config = dict(
    n_head=7,
    attn_scale=0.125,
    tie_embeddings=False,
)
Each number is 128 + 24 x the weight over its row's rms, rounded and kept within 0 to 255. Layers, rows and columns count from 0. Numbers have three digits each. The size before them is the row's rms in percent of the matrix's.

# layer 4 attention query, 448x448, rms 0.052, rows 31-59, columns 336-447
093:160058145140108125125144118136129120138110083116163078125141110091145128132152135114137135120147143101148184090135124127157117136134115132123122142139131113135185148143118109113147110127138095107147120140108139148134165137098117128143122167133096148129126144128130123080135138137137119144137109132144175154133116140133150110094080123140
093:147101151101177131128132090148131124087096136147111121144134153085124092124127122143065172152139141084160099128136128190121142119188172135099150071071123113143174113132103136094112126145155121116173143156131115149129149118136139153138122136145147147147130145102148093160120142085154121116144123136145141108109104150122140129105162128142
098:131091127179127090116099121147122157146106133098170131125139144151171107131108113132120134146064100156180123114102137130190125114125129103121112075120088126117134145165113103087146109093124134123118146096131137111116117119171142126107112098138143110117142149108138137144127132149131122105105129134150134151147158133136062137132136141169
098:145167107139110165063150127159107070127154121098129138117086131158134152155137155139133158131134119161085112132107110151080096193133147145167149145108142141090073152121126135169167145113130111139117134153129189110111125161115204136109129052114125145141119133141111160141129150130106142115125143135103132124096115118125180144121104115139
098:123124106115133101111168162169095116133151135105133131155168127130149094158112140137106117129086123147123130143128159138182141167121122149152130170166153126146108151153093098131151177063162107112095188111162111113116087082117129103149147132087128140145137118163153104124123103099095153088103100130118182143135118155110111110115122174091
100:125127149123099109109145133149153088065131135154148110147111119108146111112153152157121139145145075125139144109184164104112147150135116155119156157112123155111137122127133138145130141084175109122154136133151107100115141097136124170137137119081123164127137163171106107099108117159095108122096141152116110061144130111132116117130143162135
100:124135139109073124119161173115094147074149161142150118145108149129093142118152114085132130129145117159131106151091098082143121155150163137150087099131114119109101148161128176073147141111126166147125112106113161085129171127122139130133164079153117113129143165176142091154141135175081159133099121109086113115158108172122096158136166151079
095:081132137158160153134147182107104120147095109113132109131117121145169133170137165111086155122150116098093172155100090110058153109121098097151120064150110117139150114107101174132114127095120122152161114147170144089109139160119144139132146161137154113133097132081126100143102143157087130114095121124132120158180135109095120142106128118138
095:173137116113157086121095112121104145123121177182114109174146167115185163109091130087135114146121135101115121135102093103149124098145100167108096090132166115140155166142127124113127137113141119143068104135104103122120125187125089139140097124075132143150134120109106173145144108097142108104138168134165105135146132083107171087132131111135
096:143129084139195158135114115127135122154105155123174083138129105155150143144085118112136145105135145147128125146085162170090136085187142144150132142132155139115122107122131102131189107133141136121124122126129141131138125153115100112095145121108152089126114090150151115111088117112171133072141100156130136107123118146165100143132105100103
094:118144138150169127177128135114138141167148151093155105125122172150090098098122133177170121082119125134153119117123121164123130140120149151144152123111120145128127109119117114146109111130095148094111142097103149139114182168123128150114131099097113132125157105119102106125127146153201126114093120127148089116111096100105153133122131125119
101:174139121144131093128157115131129192144097150119129091151124142125092150098129124138109139126090089155128143139153104127141130099129091116145106070100150105111130096140144128153134096110096126161161127117124165129090147108086121144145053123137086150140156126126091142130138100151108145141163125140155129139115079109103116149046095083119
105:144129120111128126144105144117141113110108141141121102082134142105066096138152144131119150099147155065112133149112134121139113145072126162117128154122160121156147113138131089115146109097161115154143134123156054155110083160115137139129108143137146111127103114092159128114135121160125151101098116131159107129132142108144140121128093127091
094:101125102106079170093150142142073130109132117136135156135126103150183144140136143129115183180087146154114161126108118106141127134111130139120162110131123132101121123150150122123142128129091074093150126139111150103151102138099107145100092123124135138134125138141094106146125201170133164140109164141067152153140148138147126090125105150077
098:100117112119136115136136145124116164110085089113098146203136115153116119115103115149149118118108103104106156111184119138125143171149084093113128134147127174130120118143136146134110170132122100120147095145191143127119181111151155168150145108150108081143125144130147142101168151183155102137129144160146139124119156094129158168104134083127
095:110134105163155075164174108126106150107141122106161141148151122112093121132099159186140130126135097085096119132145106152162119124080114145149163150179093114168110141091144130137124145087129173125109127117085161136123153132107140116155131145098124121125122119084111168161123108153131132103133086111144106144140137144105145120134143147105
102:108122115158114114108185153143117114145109095133175139140143115206140130116103110162119132101133135138124109157104100074113147107142150136084134120127132125141144146123106175173156139163122119100127112107138147093112138060137156125115168157096104146159191123161124146091130139115121158131134094135121171170146150117119144160113100150136
112:119119166172120115151118128163131161178143168119096122124156120116138118083143125163110151115125131130163132126114117123094097119097113145131108133133170134152123137124160090131126121166145108129121124142096100160139140125124116089115147147157179126103103131116105127187136159124114115092166123096142101143149119143143150132118094159159
093:116150115098152113137159119150116117171131143103119158140115180181098155167159175133136120144096152147150115133146124098164109100119138147112106092176138102153102142112157101129130102156136144154149114153113165122120101107150109123140136148142154092147061140069109108139141135125090096099180144094148098124077122135123157120138134106195
095:119106145117135069163108149121117091124105141117125072115147129097109132150106136133098136108112081136131089148149108095136106116153157152124153150167163119126130101152128120111126098192178123155122173104090146128170158125104119100150133169143111106133131131134080158160143160167135147117151086101118132136115131134118178140145184156161
099:120106178116118129133120115114112114126106110116124137167127100110145072107160088130146113124112148116102148154119172132132147168121147087091149145144122156141127118063138113115135133180080115117114170145115139082126126123148155142133167115114110127154163150123163120120095064142141127121117106110130113113135149162136148140148184118145
099:147130147132083112127091136100113132100137134151162127130163079151104135104075092115148136122081105120123152119107108134105148175100144145090105134107102095134132165082140104119106156135070152115125176115154135116146102136172139127073172103133153149132173134122135133115120129142139130117173142108113147107114141154140084145090102113121
096:150143160121117066108128129094130128167154127138093143161125142138120130059139161111130081102123122124162126177152152125132099114131114124137097108125133130137121174119105136121115136130131114167136125127171123125116095136113137125091102098167146084137140131078170124175170117176111118118164147174112110138136152114131124119112081136157
099:129071120138124139146158119161132127119114130198128102116102159114122096158124089154147125123133083140075142114147102144127118123101102110134179145125100098123140139141132128115155121144123132110093094098142140135139098166167112042178115125099118164107106157144140108150116119148117123134137127122100164089085168146178146077138097069128
096:136163138102143190177138112131132129103157139089104170138120095139130141170115131164124147171166133107145140144147105111124158095164132157105115119124121094150104104134145148156106141105158151091127154128147114094099147150156139190153138134080123112152136144123137135109174111110195167118114170132104095159120123105136120189152135132111
107:152189106129158109097112141172085148096143105134148105112154168100157127074138158127091129109138104158084135108152139097144098132135092144152136116148153109144155131125119102116122120128111164163123116128126111130101104140143132116110121127117137101126131139109133142171086112130124106098154119132120180158095090187159113123109105129154
114:179107171101124175113137125153127128180138129083083123140080117118129153149130119112106123126135115148131134154115166112134112141145112111090116116154167147073084134116126167168101144135105133117152156072110127072127116106133093156157148100154090094137158152148135137124122133099184111159107120111094108094094119122108094163160131069147
098:121130116188119133141141121120132095131129127115103128112124134118120125119128117150123120116131107151134124146120116099122103145110133129074095114095160175106155156072163132159104128140121140158135151146157129131101152105139137140114150109144156166127137119148154129094126145158140176097117130110130131110114144140109158137173133105145
103:136098109137128126118126163059149149120156149088149130153128165116158150129150121106197156125115106140149110111125140151144127146122112149083167159101084143147178099140071113150154116077133101120161122188108124120161107139159148142104151137107113130132136138174123105126142135121134162117109152128108119155116167152093094128146156112131
# layer 4 attention key, 448x448, rms 0.0539, rows 31-59, columns 336-447
091:116132111135091126128120101107103137132180132170120126166168144074162139152113142100096124151130120095151098133115127143113111116085100154171127116154138139141157132124165122142115154115124070154133115133165143139134119163123147110103101131167099165095112093126157115135133119104155161127165148138119172119122108124098151131113143170131
092:142136129130134149164133113086088130135125165097120147154134127134140091171127182091112090124127133092086186114087094140139110154089144130161147144148132163159133065149094128131095124146142127180162146058132169137111101117121148098144115133153100139114162099124095127129126116197102106135088135149116169156100130113125135115127107101124
093:116128136154127133172103113179109125078150110128119101176118128112131174130145121156141125190130110112122124100076107140158160087097125099121100135163113169110149132081143195106093140132141106152119113100112101125128111125118126125078155150127111147105152139104130131109099129122119065162142114118144126088119108171112100146149154150101
097:126162124163111116130181198128170111145139140141110137122121131118118136151104068112158121112145165139138128112142156106171088153122139118113134142118157109127138128114098135136146106164156105096132149114141150094128105132126124147107106188160155119132146130105160111088126135114113122090142091090149152166147126103112075149136157131101
098:123125144083161101125117130124113084126173102101105176149117159110144113106117116114128154173144137144119095144116162108157145150139118173118144113146087151126151129163161117157098114114132142146140149111120117105157089136155146172096118114157112183098141141129151116144154138132095151184137150095122098117115127105149168129127142154166
095:146127113123087096132152161125147093109163114138153099116106153086144102134120145139104132125100141139090134136159123115130135144134118146123135124088112160140148140107111109163118109107157151146140159151149136143131117110169057160083109174112138107099169119113124129167096117109149142188118126124143137158170170115128129115147105132167
096:109127155102108150131096129196109141168134145121082170113137136150133137123107147134117137171142120162115129161107116109134136157138070088124123163158098155095118092144108143122093132117128129121124101129145116067190129110088115157156128119133114122123139146128190118135154154140126140130117128122119142123120123123083136149137118075077
099:162127080123134124115112103140089128102128106100161138112126124131111109126124137142101153148137121106151064118149110136115129128142136143127120119140120132171120167078145138125123127161126142126097145138091128116100129146147168110159151102176138132117084130147146097099165134129105185143130128142102115113129127091137098105184108187092
094:120118107106108148138111116120100150096073109104116121175125113126143141116133173118126179154127124099111083100140119126137135128153118108123142141149136097139127071176114102108088133136111157117115101118126128139111159189122156148157080152116089113129124084126124104131105121111133124117143116141107191154174118129144143137075106108138
096:111139107115118079132136133100136181102137138128145136094136159105059166119109111151109159131108122153132111129105110137106152129132125127101133122163147143110133155137127130145135164102171135130160103152168134127132184121128091112081089130102157112147124121122160144141121146138108140098161137131087120136082131112110141063135130086152
092:124110115120131131179143136146131128156116094139168102138179109073121132121159094084115147120140127113141141148138114083124136126153112130123110143114102152116136137130131081155094128143125132138111139158154124174154156148151132126112089095097121147115147156137144137140135165164114138162131120121153171101121187152114124096151156137098
099:175097126133118129139134147139109111161086121140138125141123121147188102163124129145134124108159138097126142107096117187116104135100123144110133135159156128125131138118111203113119099109103139112119166148136121104186142142091136152144140107160141160135105083134130093128114144153124138055148152120110144071103120160184121163132105116130
099:124088135123127127138122098112112130132138112109164129108140105086120081116107147122107135137128098155112119145127109178103113151114142124103093129154097143120166178154147079119168060117173177091151145163155187145156132144128132108097125143110134164166142102151127116114090128135138130095076128131119145154073119157131184104096110138140
094:176171147097150138159090139157102127134138095173151157118153140125163135147134134116106109123100162163126131114122124086121102175109125144099138165133158093123145135091112104107120142114117128116139143099143107109145108154120148133169099091138115163099110095106116152132165118136072127102106125153163170158134117064148087117077128126109
097:122125119129124083127117144142124110089169109132167141129137140165116175120100114116139088180157143125149124134152110161127120131142100130136128106136092164107088145103144126132096118155105169164127162101119082109120130123162138159127165177152089158112075132141149143124113117126177106121113092096168124119159119103127104118134153174107
091:149099136086147131124094138114119164098152112136165173176132054125104117121105127083138131122160087157157115164092152152095124154098081125141148110118144115122107116120129145114106129097128104124128137136141120122160110107159141072116139104063161138143133146110147139114131131107130166152114123134122118087120129145116144133098107141117
102:127153123071117147123126102137115129162117152106113152101047117175149113083124138124174139130144122158096115120180107146138107138128150135101122149110103088146126131127128150113147115123135190121135119136159133113086174104092113149127075125104148099078110144141186141134117146129127127105170100115144119137141144129124142078139124131149
106:139128114129132103125139123100114130141148138137131137129129133087085152116090108137134144103119141170128171142177078123100128107145135130133138128145149122138120117129152128093137172146125084113093120110159135145174142143159112119146157122134133135165091142101126150113144136077155114142123135120140131128096085113142171106103129116163
094:096118110151177138100131116150146070120122149132101176097100128160105127122149163110149139122162134113087153116112161117119127161112140118096133144116099121085131155118117159146121139152134093128116140133088174106092179100127103129133111141110092147092123134152123091114111139172087135132164133124088119153159153145118164114133158136145
092:151127185143123091151166117126133142120086165123113133124148113139096119163109105109148127164155092139098098139115162117149128142123091091195111126106101120107161150121136096141113105141089117142171113125114070111091127132115101064110140127145149170100112121135105110086132145098123151150141109127112157167185144136125136153139126128170
101:104132129087141085147101153146125123144155087116157113059122145115051137138146093146175138131121105097097118127168128150140106103111139162144102120129122080131106122124162126133125123123151120163115129109113134125148133137121141166108127137132135116119132130136140103123131122094121110139140112086173166161158180103120118177108144131111
097:128142126124124146136179129089114140157141101115138115133145134162167139152143133161158106126132150177151122076137060084093105178106089086116088119114113116154087134138148139150108137136141133120119096133167114116124107103100125151105153112106119154115118139133124155133137141131150107157127093135126133112134132122108064150157135089103
087:169125121138147096146095113108093120088152131144109119130148124124156146130129144126118134111094120098140172142134092174127125164130143115155076121109131083126133114187139112147145138143105133139159128094124113083106123151130107112145124155166161143144104127116095115079159092187140130076103118119146181133102123127129110173097118130158
095:154173165180100134100168112086158130095128106126163150101143113120174109184090103141130158178145133116141156130112133113170110159151160143140118112129150113097120126122104145154139139144150130121116099162159138127065143122094128136125127154135136196145159100114121150160098137143133102166121133127106106138123137129175098145113123135147
090:133135091161149125108165148097100157147127126168098107097155136140132129142174132141142111106162109114113108174111149141131145095160127113115122135114117128132108160105157114166098128084159092149101129132118080149145175130120152166131122153170116103126153142063120135141160161130147162135100124155145119113141124160175112149120094152162
096:160140138113112133162136152127092147127118121116138146130100106144093108091102128151128164147108137087129111131121167111126125070173136096101136154098145120131142177155131116141095156098132082116129166131163127125113094155141124135067099127116122165157128066131105111096111102088137167127136121157158110093086130150112180073091144146109
108:137164121133154129152125147104142133124107100097136120141121122151089158164163132153123121178125148139152104125143119118150128136187154113108155121138137134119102065130110117117125128126136133140112124141127118096123169163122099144099144109147134126093163167087145128124154109153084112115126111098158115132137140109110147115130197103138
094:142160138142158107120157143120111188191091114153143172138134130107137149100117125154117118128122113102096118125166129106122158114150146122124128050131110135106149164110119101158103178069130125149142124100136111130121086168130145089125155102114190149163080148111158130135118120128122127108109133157136127166122132118103109108159130103133
101:170137103150115069149136146179100112142158161100082167176118136113115097105119083130097098128103149126083168092100128130104139128123123163107106131101134114146130142144161074112090119160153116172119148177118124161144095108096106159157116168116091133094123094102156143158135150120121139140120138140142136152136106087118116152141107121122